From a checkpoint of a small transformer trained on Wikipedia: width 64, a variant of SOAP for these matrices.
Each number is 50 + 10 x the weight over its row's rms, rounded and kept within 0 to 99. Layers, rows and columns count from 0. The size before them is the row's rms in percent of the matrix's.

# layer 6 MLP down, 64x256, rms 0.2, rows 0-63, columns 64-127
110:44 51 47 79 63 59 55 49 43 47 59 55 45 42 48 61 60 63 57 55 48 51 41 43 53 41 37 56 47 45 53 57 60 46 43 44 63 43 39 43 52 57 49 47 65 35 51 43 60 50 42 57 50 43 56 67 36 75 61 64 52 58 56 45
099:55 54 57 32 51 48 57 48 50 54 49 55 50 47 55 36 66 55 58 66 50 57 48 47 59 54 47 41 52 61 51 57 57 28 37 49 52 51 58 56 52 55 53 56 37 51 59 52 46 64 49 49 53 36 53 52 44 52 51 43 52 46 50 44
105:58 49 58 53 61 48 43 68 32 45 77 57 49 39 44 47 53 54 57 39 54 52 53 57 54 53 41 56 51 65 51 56 53 53 47 58 45 64 42 46 46 45 59 51 54 39 62 58 65 53 56 54 66 54 55 51 47 45 40 53 51 68 65 34
105:44 46 55 50 67 67 37 46 54 57 18 53 59 48 57 59 36 61 40 44 50 56 48 64 39 48 42 38 42 54 50 43 48 55 33 58 69 52 39 62 48 58 59 60 61 36 36 37 33 46 53 45 42 55 36 50 59 56 51 58 72 53 17 32
106:46 52 49 58 63 76 60 35 53 52 54 42 51 67 39 41 41 65 46 45 70 32 49 56 48 54 41 56 57 65 53 58 51 60 70 52 51 53 57 55 65 45 44 46 61 47 63 57 44 48 49 58 54 31 49 60 47 42 57 58 47 52 47 38
104:48 49 59 46 44 41 55 49 39 51 51 44 39 54 34 68 36 61 32 74 48 55 53 62 54 65 64 57 50 36 58 44 52 53 46 45 39 60 47 56 53 50 53 42 35 59 48 54 41 45 37 15 54 55 43 47 51 35 45 38 58 64 46 55
103:60 55 46 63 38 43 47 46 29 53 58 42 36 28 49 52 46 53 44 58 56 54 51 51 40 60 38 29 59 61 62 49 74 44 58 47 57 61 49 41 42 57 48 47 47 50 64 55 52 52 21 53 68 45 53 50 43 49 52 63 59 55 56 50
099:52 46 48 64 47 69 58 42 52 57 61 57 32 70 40 42 49 37 52 71 45 41 39 30 44 43 24 51 57 51 56 52 61 42 56 51 52 48 37 58 57 41 53 62 53 60 44 41 48 43 50 57 47 63 55 45 48 38 40 41 53 69 58 37
102:46 52 40 56 49 47 36 46 42 38 54 51 45 40 55 51 56 65 52 57 67 45 37 47 41 53 60 57 67 40 55 48 48 47 42 61 68 55 34 49 45 35 46 66 31 37 53 62 67 44 51 35 74 47 36 59 44 46 51 50 42 52 50 57
101:40 54 58 41 57 59 65 56 34 51 71 45 53 55 54 47 39 52 56 45 49 45 54 66 54 36 38 51 49 51 39 46 55 67 58 46 35 29 63 63 56 56 58 48 39 36 55 34 56 47 52 52 62 54 54 58 51 37 45 66 48 66 33 59
092:50 57 45 63 32 70 48 45 32 46 36 60 46 39 56 46 45 49 43 50 53 50 57 40 62 42 54 28 49 54 61 49 60 56 47 58 60 36 40 25 33 52 45 56 56 39 40 45 59 51 53 50 42 55 74 31 59 52 54 52 60 51 68 46
104:50 61 35 51 54 60 46 59 55 40 67 39 62 55 63 34 28 46 40 45 44 61 42 53 45 48 36 63 32 46 55 58 44 49 48 46 62 45 62 39 44 44 40 40 49 41 36 49 35 63 56 42 48 37 55 36 52 46 55 51 60 30 52 56
099:34 57 31 52 49 59 40 43 39 43 53 56 43 42 60 36 43 80 54 49 53 59 58 26 40 46 48 34 45 60 29 46 52 60 48 40 57 40 60 44 49 47 57 38 56 58 54 68 51 52 40 27 58 53 43 51 52 50 29 38 63 51 59 38
094:58 49 42 36 53 58 63 56 57 30 64 53 51 45 61 48 41 45 44 61 40 46 46 54 73 55 53 58 33 50 53 41 51 64 49 48 50 40 40 53 73 46 37 54 50 68 36 46 60 56 62 37 63 46 78 54 56 64 56 47 56 48 43 54
088:52 47 47 56 49 45 50 57 49 52 70 63 50 21 68 49 43 33 60 53 57 50 43 49 62 52 48 48 44 50 55 53 47 43 39 67 59 66 52 43 57 59 43 50 63 61 40 60 36 43 51 64 48 47 52 51 45 60 26 45 44 26 55 57
105:53 44 73 48 53 46 47 37 49 44 43 40 45 35 70 48 49 56 48 54 56 46 55 52 62 60 56 47 56 66 47 42 62 43 57 41 42 46 57 49 50 72 53 31 66 48 45 27 36 40 72 39 52 51 50 48 44 21 56 71 32 63 61 59
089:41 43 57 35 37 50 43 54 44 46 29 63 53 66 50 60 39 37 54 49 48 59 44 44 57 41 48 50 63 56 75 49 45 44 54 45 43 40 64 62 49 56 48 50 52 73 38 31 60 68 60 21 61 50 42 55 39 69 47 52 65 51 61 44
095:64 44 56 57 50 40 49 70 54 40 41 46 55 43 46 55 57 73 37 49 50 33 55 48 49 30 44 24 42 42 45 47 49 45 33 46 45 65 55 30 29 41 62 64 57 43 43 46 39 47 61 52 44 49 40 57 43 34 50 46 61 45 61 46
100:46 47 70 52 48 61 34 55 64 57 61 43 61 46 52 49 72 44 33 42 48 43 38 57 48 55 33 44 58 71 58 54 31 51 40 47 56 58 56 50 49 63 59 65 58 46 40 50 47 35 52 36 51 50 60 56 63 46 61 61 34 55 59 49
107:48 64 36 28 55 45 47 49 42 52 65 44 55 43 64 44 45 52 50 51 41 54 63 49 19 52 49 49 52 47 49 57 45 45 44 62 43 34 55 41 56 33 58 71 50 44 39 59 53 54 51 46 55 43 47 42 61 43 55 39 53 57 53 54
096:44 55 44 44 58 49 53 55 26 54 45 40 64 36 56 41 38 56 55 48 42 48 51 57 67 40 51 73 49 63 45 40 49 54 48 33 25 51 48 42 61 62 53 51 54 49 61 43 60 51 47 46 61 51 58 51 53 48 48 57 40 52 42 54
105:50 50 49 61 50 40 65 41 22 51 42 46 47 39 40 52 65 53 38 48 73 44 44 51 42 40 45 43 63 42 47 57 51 46 48 47 52 48 42 39 39 50 49 50 58 51 51 50 52 35 58 42 41 53 26 47 39 59 25 45 47 38 54 56
085:41 59 51 51 63 74 20 39 52 55 48 49 65 51 58 75 47 49 37 52 60 50 57 43 46 36 57 40 56 53 45 49 49 16 51 64 58 63 46 41 55 31 31 62 56 50 57 35 31 48 34 39 46 64 58 44 58 59 59 44 48 56 49 52
092:36 56 52 53 53 48 74 75 50 48 34 56 47 41 50 48 44 57 47 47 51 59 62 31 54 70 47 48 36 60 59 53 53 50 52 41 57 63 43 44 45 55 32 55 47 50 45 43 60 45 40 76 57 43 57 46 50 40 40 57 53 36 57 52
104:53 54 62 36 51 42 52 29 53 45 54 51 60 53 65 43 59 35 62 36 49 56 55 47 47 49 50 57 37 45 36 59 39 48 57 37 56 43 47 51 50 52 42 55 57 45 39 57 51 53 47 45 51 39 46 48 54 50 35 53 60 49 34 47
105:49 52 38 49 39 53 33 45 46 62 44 49 64 54 43 47 69 51 34 46 47 44 69 62 50 55 52 55 50 46 58 54 54 33 43 39 56 48 48 54 48 55 49 45 52 48 67 50 49 50 52 38 50 46 29 37 45 43 61 26 40 34 53 29
093:70 76 62 47 57 44 46 29 63 63 56 30 47 69 36 51 56 46 60 58 53 42 55 49 40 51 39 54 46 64 57 43 38 47 48 54 37 32 54 55 62 44 50 61 49 26 33 51 42 55 46 66 49 55 58 41 59 65 51 63 42 56 50 50
098:50 47 44 43 68 66 46 48 56 51 56 60 45 49 50 56 56 41 35 64 37 48 29 68 45 74 40 53 50 41 63 48 57 32 39 57 59 58 50 58 53 53 32 50 51 65 46 57 59 38 48 62 42 50 46 52 52 64 56 64 52 49 59 50
092:52 33 38 37 33 53 34 40 47 34 48 49 58 38 40 44 49 48 37 50 45 49 67 55 58 49 47 56 31 64 35 42 49 38 48 39 41 56 56 30 52 40 61 45 41 42 57 35 31 43 50 62 54 57 42 45 59 51 54 51 41 42 47 66
092:48 54 49 53 45 47 53 44 47 41 61 45 41 36 54 39 36 51 59 45 53 61 47 49 63 45 60 55 44 57 52 52 30 48 39 36 41 52 41 43 48 51 59 42 47 59 48 70 38 44 55 64 47 50 52 52 42 34 48 36 40 56 48 51
098:52 40 50 59 40 49 66 47 45 53 43 41 47 45 33 43 40 53 48 61 45 41 49 42 66 53 47 48 42 57 50 59 51 52 41 63 45 48 50 42 32 41 50 38 48 41 42 48 49 56 62 54 42 60 44 52 56 59 48 34 44 48 46 46
098:56 44 49 53 54 34 42 61 69 67 29 79 56 53 47 46 58 69 64 68 60 72 63 37 43 49 60 34 55 59 66 52 49 42 51 59 52 55 50 44 40 43 41 56 57 57 27 41 39 44 60 36 40 37 64 59 50 66 56 57 48 47 66 61
104:56 32 44 56 30 46 59 59 63 36 35 49 39 43 46 37 38 71 43 36 66 32 41 62 50 28 66 66 41 60 45 48 37 50 46 47 45 49 50 40 41 33 56 46 56 37 47 48 52 59 39 46 42 59 38 35 42 52 60 41 46 28 49 56
104:46 55 49 41 44 56 24 56 42 33 50 61 32 55 32 58 48 42 39 61 51 56 46 39 38 41 29 55 40 56 50 46 48 41 45 34 44 47 47 49 40 54 58 64 43 48 53 58 54 55 50 56 34 51 42 43 31 57 60 58 50 33 60 48
112:58 56 62 57 53 51 47 37 41 41 60 55 52 38 64 45 83 47 36 57 42 63 35 49 51 50 46 60 52 54 64 63 58 48 50 37 55 56 45 68 62 55 68 46 47 38 59 60 57 51 37 38 34 46 59 38 35 42 67 68 39 34 73 50
112:38 51 53 48 54 47 56 55 63 51 47 79 52 59 45 50 41 66 58 50 48 50 42 62 35 48 53 52 41 51 65 43 36 59 65 53 52 54 49 36 49 46 52 49 33 52 50 59 71 39 32 26 54 53 38 46 49 43 40 51 64 63 57 42
095:54 47 52 51 44 62 33 59 48 42 61 70 33 32 47 45 32 49 40 44 48 58 62 49 35 52 41 36 30 35 46 33 53 49 34 60 43 40 49 43 35 54 72 58 60 55 24 57 36 52 43 40 59 52 43 42 47 51 51 50 63 61 68 49
090:67 54 42 34 48 54 55 57 35 56 42 42 46 61 51 54 42 36 47 64 53 55 50 48 49 38 48 57 50 72 47 65 44 43 53 75 52 58 50 54 32 59 41 52 53 56 51 39 48 51 54 36 61 65 32 51 74 68 52 44 40 55 47 49
089:34 55 56 53 44 67 43 46 40 45 55 57 56 42 46 54 41 57 35 42 55 54 64 50 57 36 58 43 34 31 60 72 53 40 45 44 53 50 46 50 33 47 72 55 38 35 44 60 33 48 65 56 46 45 47 45 44 40 56 62 46 68 42 53
094:63 43 66 51 62 54 36 41 64 49 38 64 53 57 50 44 41 42 41 54 65 42 71 62 63 51 57 48 55 50 58 48 55 48 65 40 39 72 64 44 47 52 67 58 68 54 53 50 41 38 42 55 57 84 55 48 50 28 49 59 69 46 51 52
103:62 46 47 52 46 61 51 46 49 44 55 54 44 59 55 43 63 48 54 61 49 52 62 48 63 21 38 51 53 58 55 56 60 52 50 45 55 61 39 51 55 49 69 51 53 61 57 45 41 30 68 24 51 50 48 60 63 61 52 71 51 50 48 52
106:46 59 49 50 63 57 49 49 63 60 55 58 64 50 56 58 44 56 52 62 49 57 71 34 44 53 47 40 53 45 65 68 30 56 53 57 57 58 46 51 50 35 51 57 44 53 65 49 45 46 44 38 50 49 49 65 75 25 49 46 51 66 62 58
096:66 59 63 51 53 28 38 42 45 38 41 45 43 71 56 40 74 50 56 57 59 54 34 53 73 46 51 50 39 44 48 39 52 60 44 50 57 53 47 47 60 40 70 55 31 53 56 58 56 62 44 46 66 57 44 55 59 41 45 51 38 48 43 63
100:42 51 67 59 59 53 64 54 53 48 43 54 68 32 66 62 52 52 43 68 64 57 47 50 63 49 57 39 56 53 44 59 61 63 34 46 80 26 52 47 40 66 53 44 55 46 44 45 56 64 40 70 41 56 44 39 51 36 39 35 50 49 30 41
096:42 43 54 62 44 52 67 49 50 52 64 51 42 32 42 58 29 41 50 53 50 48 51 54 67 61 48 61 59 36 55 62 53 43 67 50 52 57 41 69 59 51 55 40 47 51 48 49 50 40 40 41 34 57 66 50 70 50 33 26 48 51 50 34
114:52 48 45 50 51 49 75 45 44 44 56 63 44 36 55 47 65 44 55 51 38 46 62 51 51 41 65 38 43 60 55 49 49 41 51 62 57 47 28 50 51 42 49 51 49 50 38 53 49 61 47 54 68 57 51 52 49 57 37 35 41 57 68 29
086:49 47 47 47 52 52 52 32 56 43 29 56 52 39 65 56 49 51 53 48 36 62 38 54 32 43 56 48 48 51 48 37 56 61 47 41 57 47 50 41 61 84 62 35 53 49 60 38 62 58 49 55 42 60 65 51 37 36 63 52 50 52 65 52
102:62 47 39 68 55 41 56 52 56 52 29 35 42 56 39 54 58 45 53 41 60 44 53 45 37 72 49 55 38 63 60 37 57 37 64 50 50 55 41 39 53 50 47 55 63 39 40 40 26 39 38 48 43 51 44 55 34 60 52 66 45 30 46 62
103:46 54 47 54 59 41 88 53 74 40 50 45 59 63 47 51 60 64 54 35 39 47 55 51 57 48 55 46 45 48 65 66 46 53 49 62 55 52 57 48 50 52 57 56 59 44 40 51 55 41 45 44 56 49 57 44 50 48 39 34 47 74 50 52
115:44 50 41 39 64 51 47 77 53 57 45 44 47 45 74 44 37 38 51 70 37 58 48 50 70 47 67 59 54 63 50 58 66 51 36 53 64 38 61 53 47 62 50 48 51 60 49 45 56 50 43 48 61 37 53 53 43 52 31 52 59 61 58 61
113:55 36 55 60 51 60 47 59 45 33 35 49 40 51 30 44 53 54 39 46 66 33 36 62 39 51 35 54 54 50 51 49 45 65 54 45 45 46 54 54 50 46 37 61 63 42 63 48 33 44 65 60 67 51 45 58 42 51 74 52 46 40 42 57
098:53 44 48 52 69 48 59 36 44 34 41 48 42 46 49 37 43 37 50 78 40 67 54 38 58 49 57 66 54 57 48 63 49 54 57 36 57 58 47 39 35 53 46 51 65 60 43 32 45 46 70 67 39 51 42 55 54 74 30 57 47 54 53 61
090:47 46 53 62 74 48 41 40 51 46 41 64 56 42 35 56 47 37 51 40 57 52 57 40 54 55 42 48 25 51 50 57 60 49 46 50 52 58 21 49 47 56 54 49 51 51 38 35 44 51 67 47 35 45 66 48 61 45 51 51 69 57 50 46
104:55 39 66 38 61 29 61 65 64 51 58 48 56 63 51 51 63 46 50 73 56 67 55 47 53 51 35 48 47 54 55 62 51 54 43 41 53 56 43 55 52 51 53 45 47 59 38 40 60 40 62 67 38 49 41 48 43 51 58 47 56 54 55 42
106:63 56 44 54 56 36 38 47 51 58 48 47 43 60 54 44 50 46 55 36 76 45 27 44 57 60 47 46 46 55 53 41 56 60 50 48 37 42 59 41 53 46 60 64 47 54 43 49 53 44 40 55 37 39 73 62 37 43 41 64 52 52 58 66
089:42 42 31 50 65 46 36 59 39 61 69 53 36 34 53 48 26 29 69 45 51 48 45 63 34 54 33 49 48 37 55 39 49 49 44 47 47 44 51 63 54 53 71 56 47 27 44 50 29 58 46 57 62 43 43 46 40 49 52 46 68 56 56 49
095:53 54 65 51 35 50 45 48 51 40 54 34 54 37 43 22 40 52 77 66 60 67 54 44 42 33 57 36 55 59 68 58 53 39 45 66 26 53 50 48 45 52 67 62 51 54 48 47 35 59 50 41 52 39 38 56 60 40 28 52 44 52 57 41
105:49 57 71 45 50 52 55 59 50 67 65 51 34 46 41 63 29 44 60 51 71 56 54 50 72 47 66 57 46 43 46 64 54 54 52 49 43 50 58 43 51 54 54 56 53 56 60 52 56 57 42 50 57 55 56 50 51 55 47 53 74 41 58 55
087:45 68 52 42 58 45 35 50 58 42 36 44 42 55 40 48 31 44 50 45 47 47 29 67 52 66 41 45 62 49 54 41 49 44 50 42 55 54 51 45 49 49 42 56 45 47 61 56 50 45 39 54 59 51 42 59 42 70 52 70 58 46 37 52
104:48 55 57 53 54 51 35 62 73 54 39 47 49 51 46 53 63 64 47 40 72 54 39 55 49 50 62 41 47 64 55 44 55 47 36 64 38 50 46 52 44 55 46 45 39 46 52 45 41 39 43 32 42 48 52 51 64 38 51 41 58 43 58 37
106:58 48 73 64 65 46 49 21 48 49 48 52 52 55 74 49 53 49 51 65 49 64 47 35 66 52 47 61 67 55 63 53 42 37 49 78 55 40 43 51 55 50 46 43 36 62 57 51 42 44 64 70 38 42 59 58 42 43 47 47 46 57 52 49
100:50 43 61 53 55 45 69 55 32 57 47 64 39 44 45 64 32 53 53 67 52 47 40 61 62 24 52 51 56 34 60 60 58 65 42 50 53 37 42 41 41 68 60 52 60 46 50 46 58 52 29 59 54 56 40 47 50 61 48 45 70 45 48 64
100:50 59 49 46 52 22 41 46 52 45 56 52 47 62 49 50 41 69 66 31 41 47 38 30 53 43 55 43 27 62 29 55 29 54 46 43 45 54 73 42 48 54 51 42 54 38 53 41 66 52 70 40 42 59 40 57 64 54 51 39 52 48 50 46
099:42 51 56 46 59 44 52 53 34 58 55 60 59 38 71 55 46 57 61 46 65 54 60 47 52 53 46 47 55 61 51 63 56 59 46 55 59 54 44 40 47 28 36 48 60 46 56 47 58 54 46 50 40 56 64 43 69 50 32 40 46 63 39 44